Weights of a small GPT-style language model, trained from scratch on English Wikipedia.
Size: 16 layers, width 192, 6 heads of 32, MLP 512 GeGLU, vocabulary 943, 7.28M parameters.
Architecture: rotary positions, no biases in attention or MLP, tied embeddings, capped logits.
Training: a variant of Adam for these matrices, 159M tokens, 4987 steps.
Each number is 500 + 40 x the weight over its row's rms, rounded and kept within 0 to 999. Layers, rows and columns count from 0. Numbers have three digits each. The size before them is the row's rms in percent of the matrix's.

# layer 13 MLP gate, 512x192, rms 0.106, rows 291-363, columns 0-191
105:523523454554485474426506523424580500522569484486469477492463492458500509459565485568506494426433504542470507539458544520482493511495541484464497522490537478527520456440535372583559429508526548485478512507495488465489478470559380495538549462506472446532497496543499530463524515535499479513486448509441547489507491454534483456469500487501533543501462490444466484517568459498514557478492510461551514480553448503511477503522536504593515498520452502378477491411554599538538531434506462471503465515540589540464489434486465565466444556518515506498490481551479484508513415513510550447
092:444480514479498476529473528500519472536490533486528487450490519525554574454468491540529508532530485548447480513465467522540459558526447561509580512471512524451437512463526442499412487471487478516483553460491530516447463493519577439506504558496598571478517539465485538514479566538510551491517501508478473571498389486504508523450496458546486549555496404428525488531461506585464440593558453416508496531523498466545500525532536529445490471548499532449462519433482493558537489463472482430473490579461457545517463484516507482487469489498503460577394460505503566543507440486441508496
092:475457561459506449479460461525469476545483427480468528568470514517440455528530436434461489532514441496493484537505487425422448526513537477492440567475442457462500490507555522493519518526562581528436454569559545534512529482515481531500522500437539505527516479520444527492507412517479511409558566518506428512474552559483519525543568558453507470494528500490521600506611465546513537495521528550524451521473507530482566528519480489510491426524553520486444505426511505493502469526505457485512472477466526523504419476461382484450467529446476459458512500545508497403465504504475528505
097:521515500495471462517556610567468494491545491547540514499555550458490440563487507499466559542535511504451468491490555510458464509535474439510565538518539571456410461451460500504484528530425465515632523503512539491516480462564535516568572476449503465452517541532471492524534558555542473430481544465472468478527432500488418503495559516532499530434513567510464507541586555466400514554538473545492536508515483524481453502480507509568560519475503446528555548492486465501506488526496491533506402472490504495483462485488492498479488571429447547551488507518510472502439478481496594502
095:513450512549483550447567442545466484570569484526473490605510494523575464523512515578459452487479466433414433507445526540491489507439478490528534543479502591432502529474485473457468476512500489446522535483475562506431539416471501502530478494453501528473508477592548511453544486534500524481473551517531498466563592563498505527513514541488518477517549525518445554511462557462506429555508536492431543540514483533508522501465584480531496481560428498418598447537547464560467524508532553492549519545535520477482470495467510511518430561451492519522492541514489492468531533500475562474
098:536506383524442471490425503562480455525495468529525507567519417462539562493621562533584524480512509483502514414561453517522507489550534437498546463584488583488494525497466539485496577460479508475522510481478535528454494502497479471490491517515469502552528467564492526525467510487454544504464497460464456519493494483518429480529485487432471465470504444507568493486511538521507521491477455522498526462477463483454420497527526476566515540473459545466489516564469399502505571436468486493498490573456480486466466552530450463434507515494513395536489543547516471519502533398554564452
098:466472506436486465484466496530560481526532458510497497484493550568465477509501496494535470560502449484521504536451519547507564589472497462493519469534502515535511461488457579469410510508502506483559526459444402500456544459527548494476553517502439508479521494510424499515532487559484504521504510460563429549557460511473522470438479595462402533534554524480501562479548528511430534518578510481514562443416474537505498489499521523600435462460457536435511546479528479519447553474503537435556516543495506498475464439459507477466506486466474528402490488499579495460537456465416437523
107:488562436496485527567527567500500546506519473498571425479517489500494536440433463605470582490522559503524468466568506495554533509448496539538540539565434534492552452443438490563494499524514492422505455441476545503498434520484469521525523463429562495453499523473485527510541571474507491506514510488530487516562417525447515480522508464562406600506487439526518525446516493517514551500520472504471514434551471454495522483492561492640510510442463524505451451522522508504477542474468499531467544493436476482422465506523506502523477540566453504502571423518525477470485536445504500490
107:491505491552426589439560508510510395481497424504472489542481491502536539454504477575521546473447500452480525505496487579480576527501483551478564574481496499456498511456507511483564477482517467502473506436565514558475457491501463536541505469447479436446515454601515475475550526534546560493503503510485445562532471488484454474554500498561464566462515458507508493466525500562425524568548500525451512536513383531475523464533533530543455479506454541458489474547485501490493504446484494538506479583554461463427434514532491515448495477481509544466511538507526494506505418407569557437
103:501560470494547470506444535527490469569525532489528471500479512527499407467522470516492491495432399500523541493496555522436542448552518469641475523470488504446465508455471482481531508534470498496514490517420516499457457448486512563452447530458514519492515532552475501463449494538480467465563497453577437545504464487511499528559582545483550500513497511584495555533500540487498487424536503499515529503504519460584569474533556529535552453633498482557509424490471488528542484482497494526491528476511455479535547469481510431427481458431489492470546471530452570483427431458497479537
099:484445433515506483460491497570517521482500501443541490502539466576524505461526475511487470476484472513535494513441446430472496550461557511561525521477598513476478523476473464434429511514453549505470451411467567553452503570460535498514492433530512482510523455490516584473500514433480533522495497550442522505539506563504434528503513417494493526468458543518529459539534514428530409605524469490509483518495456489451564437505514497483460537511405509518453517505547501440482438445452473452515402465561548526538474576545447526479526573478519493468493474503429459513548446504525528523
105:475481484545520530519483515458533462477515536544551557457476543472546555429554571562494492497534562482507476519383518458522572555522494450527515549526425505464572542469540473522531470533529519465479496402529464475460430556481540543433499474512449432526466506473517531500560444520547540523427480458468537510547476508527384457470559451522448528466484576586499496534450518521449497519491490522500549479467570470551562440476534500461515501513450471460491518470497522536518513456531502563467507498461497537477451505490431449523456541530459445509498485510519463589477484423534520544
101:524553421528516510482552495555514472488472528476506475456519489570508557493515477575452500491439514490494440516496553466492428480474497491540534500491516479528460481445372470516542465575544519471482513477513508547488484509483575524488490512478478494520560506525455601534468545574421527492535436487519477434592521502548537563433513495480550529516515526472493561379513557591484426461528504537577501486488467449473494485452562526528481504497470524530433509463527522480434609448512486494496470520554490548577476473454539485495486467517463463496475525507448456524556531452539469459
093:422507480482475550507513592509521509456492487454499499570503493450419471383514507455506444503537485483536429390552477475422501522477444531522548491487510492469511555490543497511528543468511502571530471490501412534485475468551510505549521503531448497514478502530457554528483541526528494456554551450476506475503519561492481475578587507449528469425538507443481481475556502541559534473514517514501579512546461570546550489514482501530518470476507519490412554475480522500513447485503527517489501451548463543468490508534559498417467573408498459465531521587516500497450417422513447529
109:494455505536516435507466528481445532504506490499533443523517443475522564512530523543512514539472579530531482531416519495476500592466463535561553468434451477443426587439439533418455426464541553408527480432520496519469453525461423518495507430515568530557522499464510502454496533502456543473532452518517475530517468564508484474498532543545522493414531488441540539497506498508417518527451509434485494523510486431542493507531540473519538512406430471502494499498507533477389556492451522520447486509473459485457484500419507502496599554518476463499487493445489540489509480489478488549
100:482519566521504474508513494544504534535548522487461506484577502472534417511607453509468509496498507494489483540543524475469464477432594560525555448538477461530475486519451467508422539472462481466475561498580488463526480481490485530444467565535601443561507413528479548530533434601499553470532469442506463500523495495494483522526501488475550527566510488464482504511465553522501491468503433458526514523479504519501466475475523518510495501402443466581560521473450491458471476501455487445435523531471545549579520473507469495443594493494420446515471531505426546471514509526457446583
104:543524541552485463575511548533436517509418516558600476480490524486564513527523469621486518420461533446454483532518574532468480482456476491600557493471450549454518509445505519524460479538468560480496488525509488599506509522492510512522481477446531504401528460530515492470499528576424584460473475528519468560547464470496504544510495473523512497541514460502472497480479516558533559524568505495458503490490447466537473489595535492527535465431435457495569432530486467489414538501480545447461491469541521457514490506434479478541522510520477527601517524517501498538494551490501509572
098:481526546503482494485528530562475515480466439557522487440515502511452460499442509542503485504393502484527545483488575469482437535485548537484498508477516498483535477464510498517522577522475580501594549511469558541533475468567492520479452532526571477529497497500587531532473433543560537539511475533514442569523527478560530434529504508527473540451448471487514488460541466493509520493500477490477564473422516469541572521535505520581555488531399544444415467516522551508511504414422519518552544483499565552507455541434539427445460482472416498461506462469532532528484407506495474506
100:586580486492488446488468569553599436471560486478480502520511579544421485522491507490494561555474450496519504470462513463472528446538526496508504491512470518529496472477438466501507494582485537491609489482488486499548517485451518568580530523506498444456445459554494533525456485553502457398520559554513457502525489525461529501513593530422556500486497531440488529419505504484490491444529507500466529478445466501473461425461505498599457499539540504508524546520467524584517525470509505529505430495536576505503494556483454505513423495475463536453462562514504475466441502502522468602
095:529511601493425469547544471535514492473490514515487538502479450531493462513462440523492556543414475468469514496434517514457500562446514478522536430576400522452519508435521444534485530535534500514462477449524440461504484522470549547520432574458476531504501479521550561452575491525478482521504472526537491500559539484475530508563495530537464493553445513416504518507481524493515494465450465453488533543516487457488494400496537500436547436563546614549479518407498535531481459401487516522461482450493490504537599585473435513486483478510471499497504471509498502570484531546451508495
096:506525505481488473507476525534555533521526519507514529588524467492498522491566504487496498568541574509416459572515527526483524539458505493529494448515486450556456503439492533505451481572555478485543491562493420516592455547486505561455423509470522558537577460488518489505485532574519580568533467414487424427488575544413453444441536507530531514517563498496520522455525493464464467467506559512429521461533569474506480495491513477533541459475472472452517518427512584548497504491424461478468536489549454562492486512483529497510513569476499459441533529524475507566507500555434453480
100:461531469437473508423490546464534477558467516544471467556507499529533505467563561463472471399476560482492496520449467504516523439493517489546534578467436495455526500454478558538529455523508545479510548445495508563509494417505455543508522537496450450487545446529533517524500534526550593436487423451516493608543510538542553468494511426492538455447518439507481444437526472481468485493537538468461509489425517494507445511552566477523524457486511517465459528569438506540478483535485505486477480554429592480481473500519525535467524445475486526512566576526511515468524419460439558455
100:517542471453466438515454534478551457470552536472469534492510622477518542455507462530503498493443543496504512451534464486442528442549553483502431473421497505567496416458440506548472532491527467572553538513510427583568477561497445555448454472455489514511519561544545540450541463502493503488489548532481434513469444507469483506478515466551507566420524495492556554448457509548534489525492462410581465562526493530568456492551522502539518530519454459443500538485533510485536525436481486530484500477508460482513534462479477484480564512508435475501483488444579543438510471409472494482
092:527473543521468517510497499477479440545505511495532535409548508509471467470487412502494544525498579537418484542524570492469521423487492512539527457539471531504448489528509488430482478524452540467476515544473497514509563481483570481511577517473479489499538484465402473537507532500450553483526446488417462557508526491461478443416497525446540462603500483537476473496436495528514528558524430520538510506519451463526452435483530533545475496486532594511455553540484384542511473551454400475464496485501536492551485586520523480487510455489508588433497438463499568475532527460484531504
098:483575477534502459540537570516486486553515495483486492483510532448416497431534524586439511470485481501468457514438465475472545560500483449589566422526497544476487540519504465421508531543526498456502461452488504485538476485508462517487497402540574474470484389511520478438488500528432498537462482503504538544512519413447444481503530457501517501512556520494549462483507500566451497538544477439516446528515531457544579510566570512459496483443453449478445544491539589518530556468488548488481581554499542555492510572470505535505487572502490454515462490457511605503476510498465497505
099:503553513486393459500507435486462491486531477473585464469558513562511457555513432526525571444488446457502448492456490504488438487484518526513550483507523520568458471453466489495460589467467468505534508524591501521450538538504475474540511469482468466440530399486498496489512469485481543529528535450500458397536437531537488530492487493538472557493548497488545521441508550462483391472512496440514481510435522505447453515472507531526535529472452464443484533548534508525519444479536522483452547494488411443536504589416514551468504459520453420565461502445434504504507522500488420474
103:482552529567501424548516476543564565539442463480498419541605510495519580486520523566509508385525530471551453514481489526514443415485460531531540486502471503518467459476511498527496439463455520454470530466573520522531524526539414481511475500565512533473513438567464554465585523465519528505488477546533540539561476495541536572469504394530532468466517514483500466430476480478511470514533551460533509492503479551506529499547569433451478489447472543477483464452489478484554494453450438488500529530483497552461529525509443500459577503551438521580504453507481527574520482497518513547
104:509553538489522587535445555569522515474532485548531525538448484516477520476556553497494528482518467520501497505465460465482500545533481469513482476516513464543581549480499506539447559479494479507491553462491499446481494549489364497542534443558551578477459436501520521476536537459528522502423515483515510517520529423543492470441532522505487493417565461477521506468563475566557527543503429507543514547551424510526488500573502479537438494478515531535486541428452552452498498463446523585524513537434508487550521554515448574435509570577488513612538475491470532511473491485507562494
089:521534534502494594463471500559539449498522522502438516541553489523494396527568418517533506484485601481499500445526502530466578542411493455532496434543491527488559543460479517514476560485509564531532530488510577562397503516479496511549523484414506554541525460478513567465507568505501583467487497532517442471521520471486546508581538546528492524534522425492533543455498559480481542480598497520505490453467433465448439484535493441466530455488461549534481498504442448541489537502471496512490515502486521420464510478507472508505465447404497487463477512520510483470503405476476498558
094:509520452522485510537499493457433483475462468483550430496482464495596490516547526532504485406468560450470426550461501537494444552447448514584511479442471579438460511461367500431447467481458515452475523501459514440462540476452469492559525468571458499506478446440504550482537467515466568536560478504512497543563502519551441517458478465600504470436536431483510500464519512519434422503513488483523504497534496550518549481494613511548455503446461450483554495576519495498500468485481484493462512540444528553504492511504470463546528475535468479571453532531480496475523475483487484476
106:508437455502508514543546535487536474528485460577510450465490536536524513452513484556450546483462508512558394483474534496497491528450474466575503463497484500439475451431509478510482491523477549533539496459465557562521502462483550480573486529493517484482490472546531626540493576515533474423521470485490432538560495494465444504474521506568512558519519476531523552541450492537421378508516535510496541503453456521561605519515551544479561517444458527500486477539509484497437456495473492524403578484476541457534466460496449491529481486481474489494552494482423547447548509513419452503
102:488547422491474491453439521485501501523423489496497450474572517508474547524489477556551438511485477509556495445446504549492490513453496483458493493528479435441454508471484426541478499531552502467569466410541536545520472551481398497551534517572597440447438511459448544481523493513547414528467453480472465514515544491463514454521522498514516505451525494471529479550526507436446454511516521480508536509493552558548535415551559518463533508492529469556504489536525470547489634436480544504432490577474557536553484508575485462497459485543485440499548534488472467446472457502469489508
104:508547506565501476582493513453510521590474533517624415514517474360509503469495592530446558463487507516486445551494597463516490532491484474502545465500535560452454488480462510440522481544502519414542527464520542520512477505510479548542485484488472486476495494491536506505470574530490502465506495428498524529545456444493472465490526417566532509481541493471437474494467434512517514547466499511460542511481505528550527490544526525470543448425441490469478423595544542551503483552493549493502471483537455447488492511561553512493580551554546511586500522511479557540536514459537504484
101:529452526477483538488588576518482469541475535496509447481463489538505422462466479485430480500519472469582516463568538522443556434479486477546446478528458514493519524445474472458474526441399458546496488509568484520546451544576474522544464503475557505495474449542551485531454454506514512491509538550497456555481524493475415447504546544497500536497514507576506509437456446592470528466513509465534472516572422541498534458466504437401444519521483501473463479530477443525479464524493475507492515433462473628543522516547480503503473483513495512470481470503480574495470535401436529459
104:512465491482477547578537518465550473499464526470470505511486466470488517481458515603462482437508477543541538498500594509474547459471510454530496556452562509533540463467518508505463511479498480401575530496577473506536450473511503500500518481536528536526496520477438520486558411431538500498515440504425552550520463562485511460484499531544461503459544488485547488499461458592468489491484476421562525534545558513555533498585544511491534426510467439509529475525476534488517446468498480465489460513539508517489490558553621515485540501525400478427576488560449549455512482478436448548
109:472539461479442475465500541480548486514479508566502516537529513529536502533507517548484509493479464490595486505476533472459467517472517440517522543409476487496500500419525526474488523513477497488493460545534566479489465565508511510497507485485463471494585444432481431590510488504522450499533596545493450461552525469534503526497576485532420432550411531527477530456445557575499550487509528514495517573495504485427497412556554507496485426461507528461563505510473410538434437555386564497599474538495492502506500518502463478544463476426446546492458509537503463471478507508541477474
098:458456516475475556438520513489570530486496464506467518477524501477491485470509524540566466516531492504409501510460526522477586496465490521462490530485538443535570477484579527607510504502467563556521558439538466561527511550517506449503585429548466476521526527568568516548506483490544500534427519495492459479510519581519486490505527512457384511455464534464511525500536504480464447471510496456512587524465554546590463460541491488516457552426489521524485515532510504542455474558443583394513552528540541503448496488474512517506505478407479479554429516503544540508483500516438449542
099:510517500494540543503520471532574454495466405544457492519470531461391504562461527496541507511445475529522503481437534479509528535518472502520481546532496430485588455487518460493531420475442516473493529535468565491547427483383574508478480492419542508519506499537460477499513480484519469516445617512521461459468549464447526543550539471455516430430556493471442486465523485477529539440513564507437487479500534480501496514523532452542467415586516544504486462401528493530466499462483510499445474526535528529515549476534440517433443544457520449474513492495497512460418527490447486533
104:554533440564467524509477503532589501545493462568525414491476481478463499532519518527526515455462536483513542463541522436535490482497503523584511506487453442425466512510448461519511482515534523508504525548511468512517469505521525519552465461526541513497491452498501536529515447523456440468472449513474509574563536528470474588531493454465507462483489450532457450483442487483409532542428457454564481543523493539464497501463557571589528519514393456522487573544566447460486446489456536519492548518495523482509452529501428490502435557496526493538510577498458535576510528565546389553
100:478582456443455496484475500486520473489566527522457554468457485533514526467565468537528522463519539586542517491494520530534485600520494481561487531487516551494504515484497463438507521513530466361417535501468532492529455541449513466446549476509516542564511450517468479441594492466527460512494485514483529488547501421482542484489496540547462534441538543493473521517523487390539574522488481452595476502480525530519509429472505450550506516437526519475453524497510502542542479455436529456471429465464462490473552553509482585404511519585465508440481520484489536564511512492464543551
097:562520502442529497493440595502486543456475543542552494444467474476503555474507513585531439417475518496505397484512491470444516477443464435552511499611446517518488508455506460537508481473483496442481454462463495479457466551441475541531533495528463445579470490470499510512515498512511511578488543480502539520591510488519496468585559479509512434392502483537579478462567467434501518521517471494497532472549507532526510454516540502441507517505432496419480510495465549504506471543512538462451450562511589502460532497520519456506509593473487387523554497547452482488502518464497506502
099:568521463506527457593436519522475520529542500536551510514510527519468483492503485482438527463483514548542502530478524537541542522514437471583513482531399521510505555506488450494451497547484454428501424530457488431520522487446468497516519484550488529462432494495486485502503503406472525541470450512552462573502511527529521468524522460575572470469467491567514541483431486487484481499479430485490514439559458510621519427516550483485433499468548504548537462550494499511539495479456504470453506561469505537491525615566483468461533578529463467506489545450490451557475434457552515588
104:506535530510567484557511571423569434505386511497491474523499502535554454487473492497531495503510507505380531563479524529465538506453498479522496525476513498475550533461501376483480458565453521509543537534490512533469528557544502523514437511462440500438499478545424486566524481489419553441510515484403526522554516533453500512510532479472463461546562477485457491469498510539478488550507552506536548494468521552479470556466538517473455524445456543502550496461529520534540557490496559485445562509503613393473543438546501464434440462479464489496478513510432496494505523512531542486
108:538575508497433532512470556484489549564442522527504474486484435466481544460549507559481502420523535529593531544485495478497447488497518560502469392484545465566567470479446484511378494557500524455479483469488497530499559492462497531493520507518466516500520454524474504488547592518485519457539472502513428563523443504475485502453511489526515431550533453600470555477532478532500492600489452444510503472511441531481599526590524543608490464484478468455479454535534444528475503493468461517527559507491521497470442526507472470467558462514451428506499484435518468530506484497538501552
112:569519442518497464471502519490472495489467508564571449481453417434503491485450498593458582429470552487478440521443480559481428571437451513575468521503431546391497521475475555473510503475546540465493463451523498542463513483498427514574457527535491456448474505529497488519462537501502503471540472522517522528593552539498526511556501475568563505485481471528476471444582462454437502503537532480448508484444504479454504498508490510543511492499455551538500443557516474492437589432416499555484522530526565481461479532511525497480468533480493454510496479490423491395479484507514476515
102:588546417491503449583500505581481438557475441510553477471477511501549521517538505551463497513509471545452539525503593540496471474453412510494508517570474503538557478492478519497487470478435605445570454500480522493446461426513450533504549469527443503479504591490406505525460496506480498460488477456489530525535486554553449539465494472462519468519558523505425459454442438550492513503542490552515510480501547490480460540529544466574509405459453558573467470481565487498494573438509493500563486522453510527482521473526474523461470559441455538518469490512557448500480469503470500524
096:540505524481524488549581518511456464478522551502583467453546506554545492505487469545555434537479496451469494481399483499449497467469464540516442451586488588516488493428509494509455562504478512464509464474521467499462457465469531514600540509532532416504435470519467513530580514528579497493579529553472428473524435488508515608514531513479476504431512516493480499503498575444461611482550463525498544515550450554541509492510520569483442522481436484518552465531501458530496470457474544509459439512491491475527473512440558494473488527471505464581569510481468501490461481453453550506
101:467505419507465508522446487462535498538488523481540529506493483579508479480542501533489527457479480570512558389457513474501482578452462523570485416528476492505470584497405450438485509488461555492451483515460498460505509486470428495542491469511505515450478434457422460468508526506457532483591456486453511514577565519515436566481517498478579502458437521468540492522523544488441534487499437486508424484560449562483435481477557519533528440506544550489513497499569518502502501457435452458451458532438523570497517461464438551438483501469499505502479533542466465510488468597494549493
101:547546424519435473489532488455498480538549480479500512478539548539488488559533498500519496447532494458518480447457550462442487458499453535545506527566442480518505474450412489508518516493508461541515534514478509444505525494457483512545523497462508472494491489533559447470553434497586504500562478455499457533571556508446508535539516519507491502491534586508524525440495507453519444507565510446556575494533517518498555432470550527496545480462478537497504551599500479576449501505493556488433573576445588539473482550452498460499468518510517392551549551533508542451434440533441503591
098:503473493477485422576522514437450456525514585492508474489501550522517548464563556466484575504460449529494502458447531526543463544451414546621581532452444553487477554464460467477471541493420529554504477475517532428425466513424478467437502577567546510452469436448475467458516522555441513542588460501505514502530482527523458457507521478490453537470508547458503492465519478478466454557493479488482478492533561501487503511538525545451493488431481509478490525532561545509536515443476483483469448481496522562466432473475530475499486467531498451532465514475474564603499530432501522524
098:453490441509467529465547462423563501520439497479478460452481519494578561537502557609482487449443527512571544450535464544500508528456512596589569520548527563424536512439440492527477518502438499486481522491455514544434556529500508491489472460511449539442498516542550471472550471475489538529495493518526455577575570466441463541427487465511540483571472520485525548500487487483432435504536530436511476549506486500490507446446568555449546483448439579451524456552571509476488449479520531486466482513493493530461536515475512457451543465478451529507470502547485513499526480506466529472
102:548535538405505504527456546496538408502536537598500513540593584522440502513530430516478467530491501563526543481534563505448506493447492430562514501509502478545528563455466505543460510518478467591523478493524512510433453498447554518547513487468503495438481475505567588461480486536539503479547542537422444500535498539467476573561595562486495502459513498528433538466524513516491472439536495521443528470543517501447530461518530451503531484461486511488515497520554485506517492498510600500477493545519508491466484498533538501506454510435539510526559512533547501426388443517448520568
100:482522470586533556443499585455515448479444543521592512504484495517568530443497497513440555499440524517526477506483501492493530530507453566573512564542477419463482515503498517519521503488522482446562449446506508491609514534522482485616447435427540511391526478491510454525458537535533510515495465527527498550524532497482500488491483519552517469531523453481447516526461456496519480543521527429478571523519449499534537507527505564553517501471462597402488521524510502511501515448499497483494498486468500534431417489522424461458542499536488515536505497557546565469472404436492429514
102:467489465533434491463537487495557503478553477422513489441512533524413544476539545480496440448492435560503553457529513472507520475432518453551494505501513507506436493526482518533499517499492528471507464520445477531561392480567492516513565522509471519550436499457523505480525419473488524501526512466518480397518448468483554544520526454498572462414473392466467574518532513465524510526590448537505465455463513486409512526555528489440445453504508506452550567498465522505547474457460492433497438472526555478485486514515515440461575479527434529523513507428461558456483443548517466494
099:457543488492545443574478532504461489561493536517549480520486488538597518449523591528502547486514480468512481460394525501504518564502450535593553481530484584459495498460533535444554568434504525466495560464505567520478462560485454471555502484530489458485514548501482493443494524475512522458510495488435480474538455510523515452529550472603550591497498540579548449456520499458497497528474455466519454458508484512435595450410496462504473497547476513529428476503550577550549479474476572499486519586483518519439483530500482476469515524503468457540544517455550536544531538517514500482
099:569506545523526442420538477501453536527471481561576489505510430473457434482541424461508523465502522520447463528446549465447423522468525495468519482488563521485546526459558483444384474531514535481500510507497524482425460512447502546526424496491559485527499451492445537473534526547547502469586539511496500453509506517406571536471507494509458466494522422485535468560535450519506529512538498477393527582511598514502544528537564564507557544502506505554515466485476581486438475491515487553503572507532499467498506512524439494508482503429534515520503482425441480522491547482451532520
099:468426539493557528514516507511529452512522561481532517492534499519509522565503424474458474491562431413512450461477471515460577471532504538516432511551484487501496503466504443492448490517503516513501583516494538486492533487507530535511479516498487505479497453526498494519539496500512411441576504566521574527503526547426597574504612579505496450542460586507510504396495565492528529384469546552558492480434562481481505483542509574531473491534488539471496487532498414523460446526536538487464517499478508551519478472513507475448495500432529483486496519480422584490492504547423488537
095:506514460494502505547467469502511506549558490574476516521587490482481470545490445523461514488573522445440524453456560507475459536434502416475542533443508472549494446446487504462538572512536509517512537435546485512445460508543541523518542469479517505498441455543563520523572517614451501533407484501510455488537532430510503541574480494552422482456544540457453477508465422479535551408429487475503518503549477547510532526474528560537458473515481482519512541492491479511491408495461571536560592450517495470522494473487459480467497553451481458482475485532526536541457453448582495485
100:464515461437431468601476537537459536549529526522528406469463514526460482477538540548499529449577448481530436451474535466518584523462521482557435472538467480480494497489490465504433513500551509521499539490552463535422478504512440534503549499478486519492468476544561515517501476505481474488582529566437503488542480485466453529572523423484473546581480459550518498433460513477545477501557470539493521502498492497475506493445531522547494532516485492478464496481573445484541497379379478433465529593515456521503530556498553493504475572493489504541504527461518560456463542440459491451
110:565585504477517573570503522480512505491440545550506477503584595503496532493509460507479505493519562503488463591480528503503495559497587424514516518479402513536542493459517478546487525473473496469537493454557486516477454552459475529475594471528524425502483545551526473422519431566484466518414493479460461515553476539540532467510554460505457474459548559500486510402494495475520555507558532496517552491529434505586451506468534532500583497514413508432524463508512468513489519487475507524435451427506502485490477446465495481488496510508470484493519492536561543460465451396457543503
103:492485495568536522468451535485550463525521475544469470508554548504447455566505491485467487536524484528481458483424480488413524418476579506480471466485512569459571527455523504464484530589451539505504522516528540500575403537493531570499454498489489520532545533543501494565502462542590480401558537439550447517488581515433490518484531533466480557511538491446503525514550503472499460521563501524504498507491574481544526495501560431481473422467520519490518483569511549466531516490479555485532505508496605535531500473544480483486436512431489543506430541477503531510436428558458570510
104:470549465576460514517487517477419500515455541508472496404530454522591542483497480529552477441441549499509489458519500534512499483497515561491523531515567555483582457432477415569470496552464556524501547477461535506567461518432429496536544421509544505458525496503516461459506510521482549559534419573520508571499478546503465483422538483536460477475484542512519504511538500535547491523590470438514502450512544515518597474494541519509556509488521456541448492491503508504472500437478450428462531495522464579510573586483523511471549499525487504487487564490528473580499425571495508518
098:497480557546452545488520523547519522515479532530487462449547503452523479456466519438485585449419479511478466404464497562547516474508554469514592471492535501460511506461455438437439465476455541473449514453526522546505540610522490518472478526553539536470579469529490449457466495509481521582550434487480539555472478529528474451572500473450532504469482446430509444507487427536515434494532516428576483503490500569509521486529544474488471457498454495492515482526519463475482562440531470483543517544496461495454478522544427537500584506540518531464391535431530467530504499507576509482
100:496521506534500530475447622451461490554504428554555496468582562524544473563538519525458521548548486463485508550487550449487463489498462470483585567492478562408543514495548518448491544494508454507426512479543494418495387484465475501505532506557491468442416478479539505420540471458490518494520495539495546528540471535495465477499535483438495491557555502527442528552528562510521426559489530462514500502496427459429492476471481542492460530458361544554523498526478530540495527495486552496414514466472530544455523511509446487500498499512495487559521500517505441467483506554493470524
104:502548446442479494558509471506509452590531502456529489582558527466505465574508550494430548535513449487480473511484516429410483491528487424433547494477470411501542523489487562479459532450433541548528513468458477548483523469452436553497574508491512512548546491525599548554444472493512503473507558482484478451520518455480490547530553469483524525513522460494505515526546490536524489465542470511543530506524467513440514524483511502514503435494543519536448481452481511446491488443455421462538519484436524586449540560554474521440519526448516468613488499462558431485442486455504561560
100:445564450516451510468417460406556496543527464526502496488505498495481495461561554496482538501414527499534446553494514449478424563460522548460498435556499400441487529472560481438462408543596465494481475466508495492509466518483529471489444470543473515483452485470536503420531524484498502510532444489493525506551502505479516521472508499523537536474440561455534429521483480495430538562489512462447519531423485473507532447503504542460525475476542564454481477473581496538423479494496487473505504505456494434504578521573478501442558522516489536545451471479380453457494519536473443495
102:531522568488497547491451550505469501500498510544475532516513580482507459471523421496476520479493529464482515508501513542448606523487553430462478511529477532474493453420536551462521499578462532496542548496446544446548458487436482559543538440481421431519468496511522539485504524569502454449484581516461479500496485591477466548474595577546523533533542581495466553453519531387538611438505536501518484455469511523521503484536501448509513520578459525482512521497559521510497543476485513590476488471437528479468482464553502511486476478457467539515549499515457518513443443424488465500
101:465501430509491516535538528507507520530498572486514497480433544548564557517539495493453486487457470524530508455547530513526544487497598520454461546539525543557457439479451520506429506512455513454516525476468480449477567533477516518510503460480459537548450492465589552497506457513431466556525458499535526507518507534483554427442522446462478564486570585544476552456459502493534481518515464502528544516434499567489451511472547500507455462592478504462496485520433498617492511452435537482435492546552503569523588574478535519466520442559531577542492498500468484519426546498456500538
105:562472465501486514468453464465524467524522493511479445510563557551488519503475479530506528535551481470489512502501590527443520497543503470555469514431495526421473548509488491445501475562520493516524520479543576501508429476484508542517562541441489462454433482551505508505529461500522515425494572540434441469514499518473478506553582504565484438461544530514448494518559497449466540472505570540437475614427562537493565526449510529517526434524529479435549534459559463529453428437444538512413551456556575467459527526460465517429480526463524476544506512463473469499448529483513519538
104:567443502487470507446557575514554524528506468489564506404444506521457510455501507581505499482450494549446472472434511534456484514532519528524476465652556524409495427501482463544485435546513570544500509377588490546508525528468554507507470534539503509529559473524490516513583529449555528509511588448473519498535423490488512527512483524468553500476507424514567550503496516506459519516486520526506529515503522504495482453469515486519551543435514469499518485555530484575441537491476557515465495457571475471489485531446513473517502506512476494516551462432542569564439493475483470529
098:437502509568488430476528543495549449485452502528530455522492511487502521560577540552506494496504493535469581484458530548517499450511484491512576535435451570445443453497463517448528478514501525500519523475546458535505481445507498523508473424450507561477491478465525466435462553627477537499515511515454540492551402509532500522528509435466518522406528486504497507491484505493420483512462469452513571513467475540493511561563562487501531443467458453552486466509443506632484534481447499487518516528518560513429544508432564499496477500460435486584440521496483495527511420449456470484
097:502536439541482606577477406524507419519406496466538473561524541489526514548485466476464501510429445500497572485409473456481488521490579455435459573435453505498476535507523437523467503523539579458472506519564511495491510555406470494524466517433532576508520431538502537548551436500500473514541523487543450531511494529506531554451484499467538507469496520486490546566495520498520460513553489502534473529506517450496556481517518447482510509554538523590483441561487490459552433507530502541485538518500549511531527536565514486491481476427487574546451558508501567487445452470532489464
103:567454526466437491494508554512484508432500479489453481449517573529516482550573494544476534494482416470536544490483470472445447504552518489589549473520455503447455511474464535504445486483478531505543539507515524533499487513452509546587506459513554386536456457498470519534485446525491512446575533525473499414564556586489527523453520543467531529431461520482457501461490539531501543494508519481574523529513472528531458529601525441601518481555454491490532494473530453467452546461452512599459500489522531480475531512550539489466482530566461463564487501539494441492496461418471561514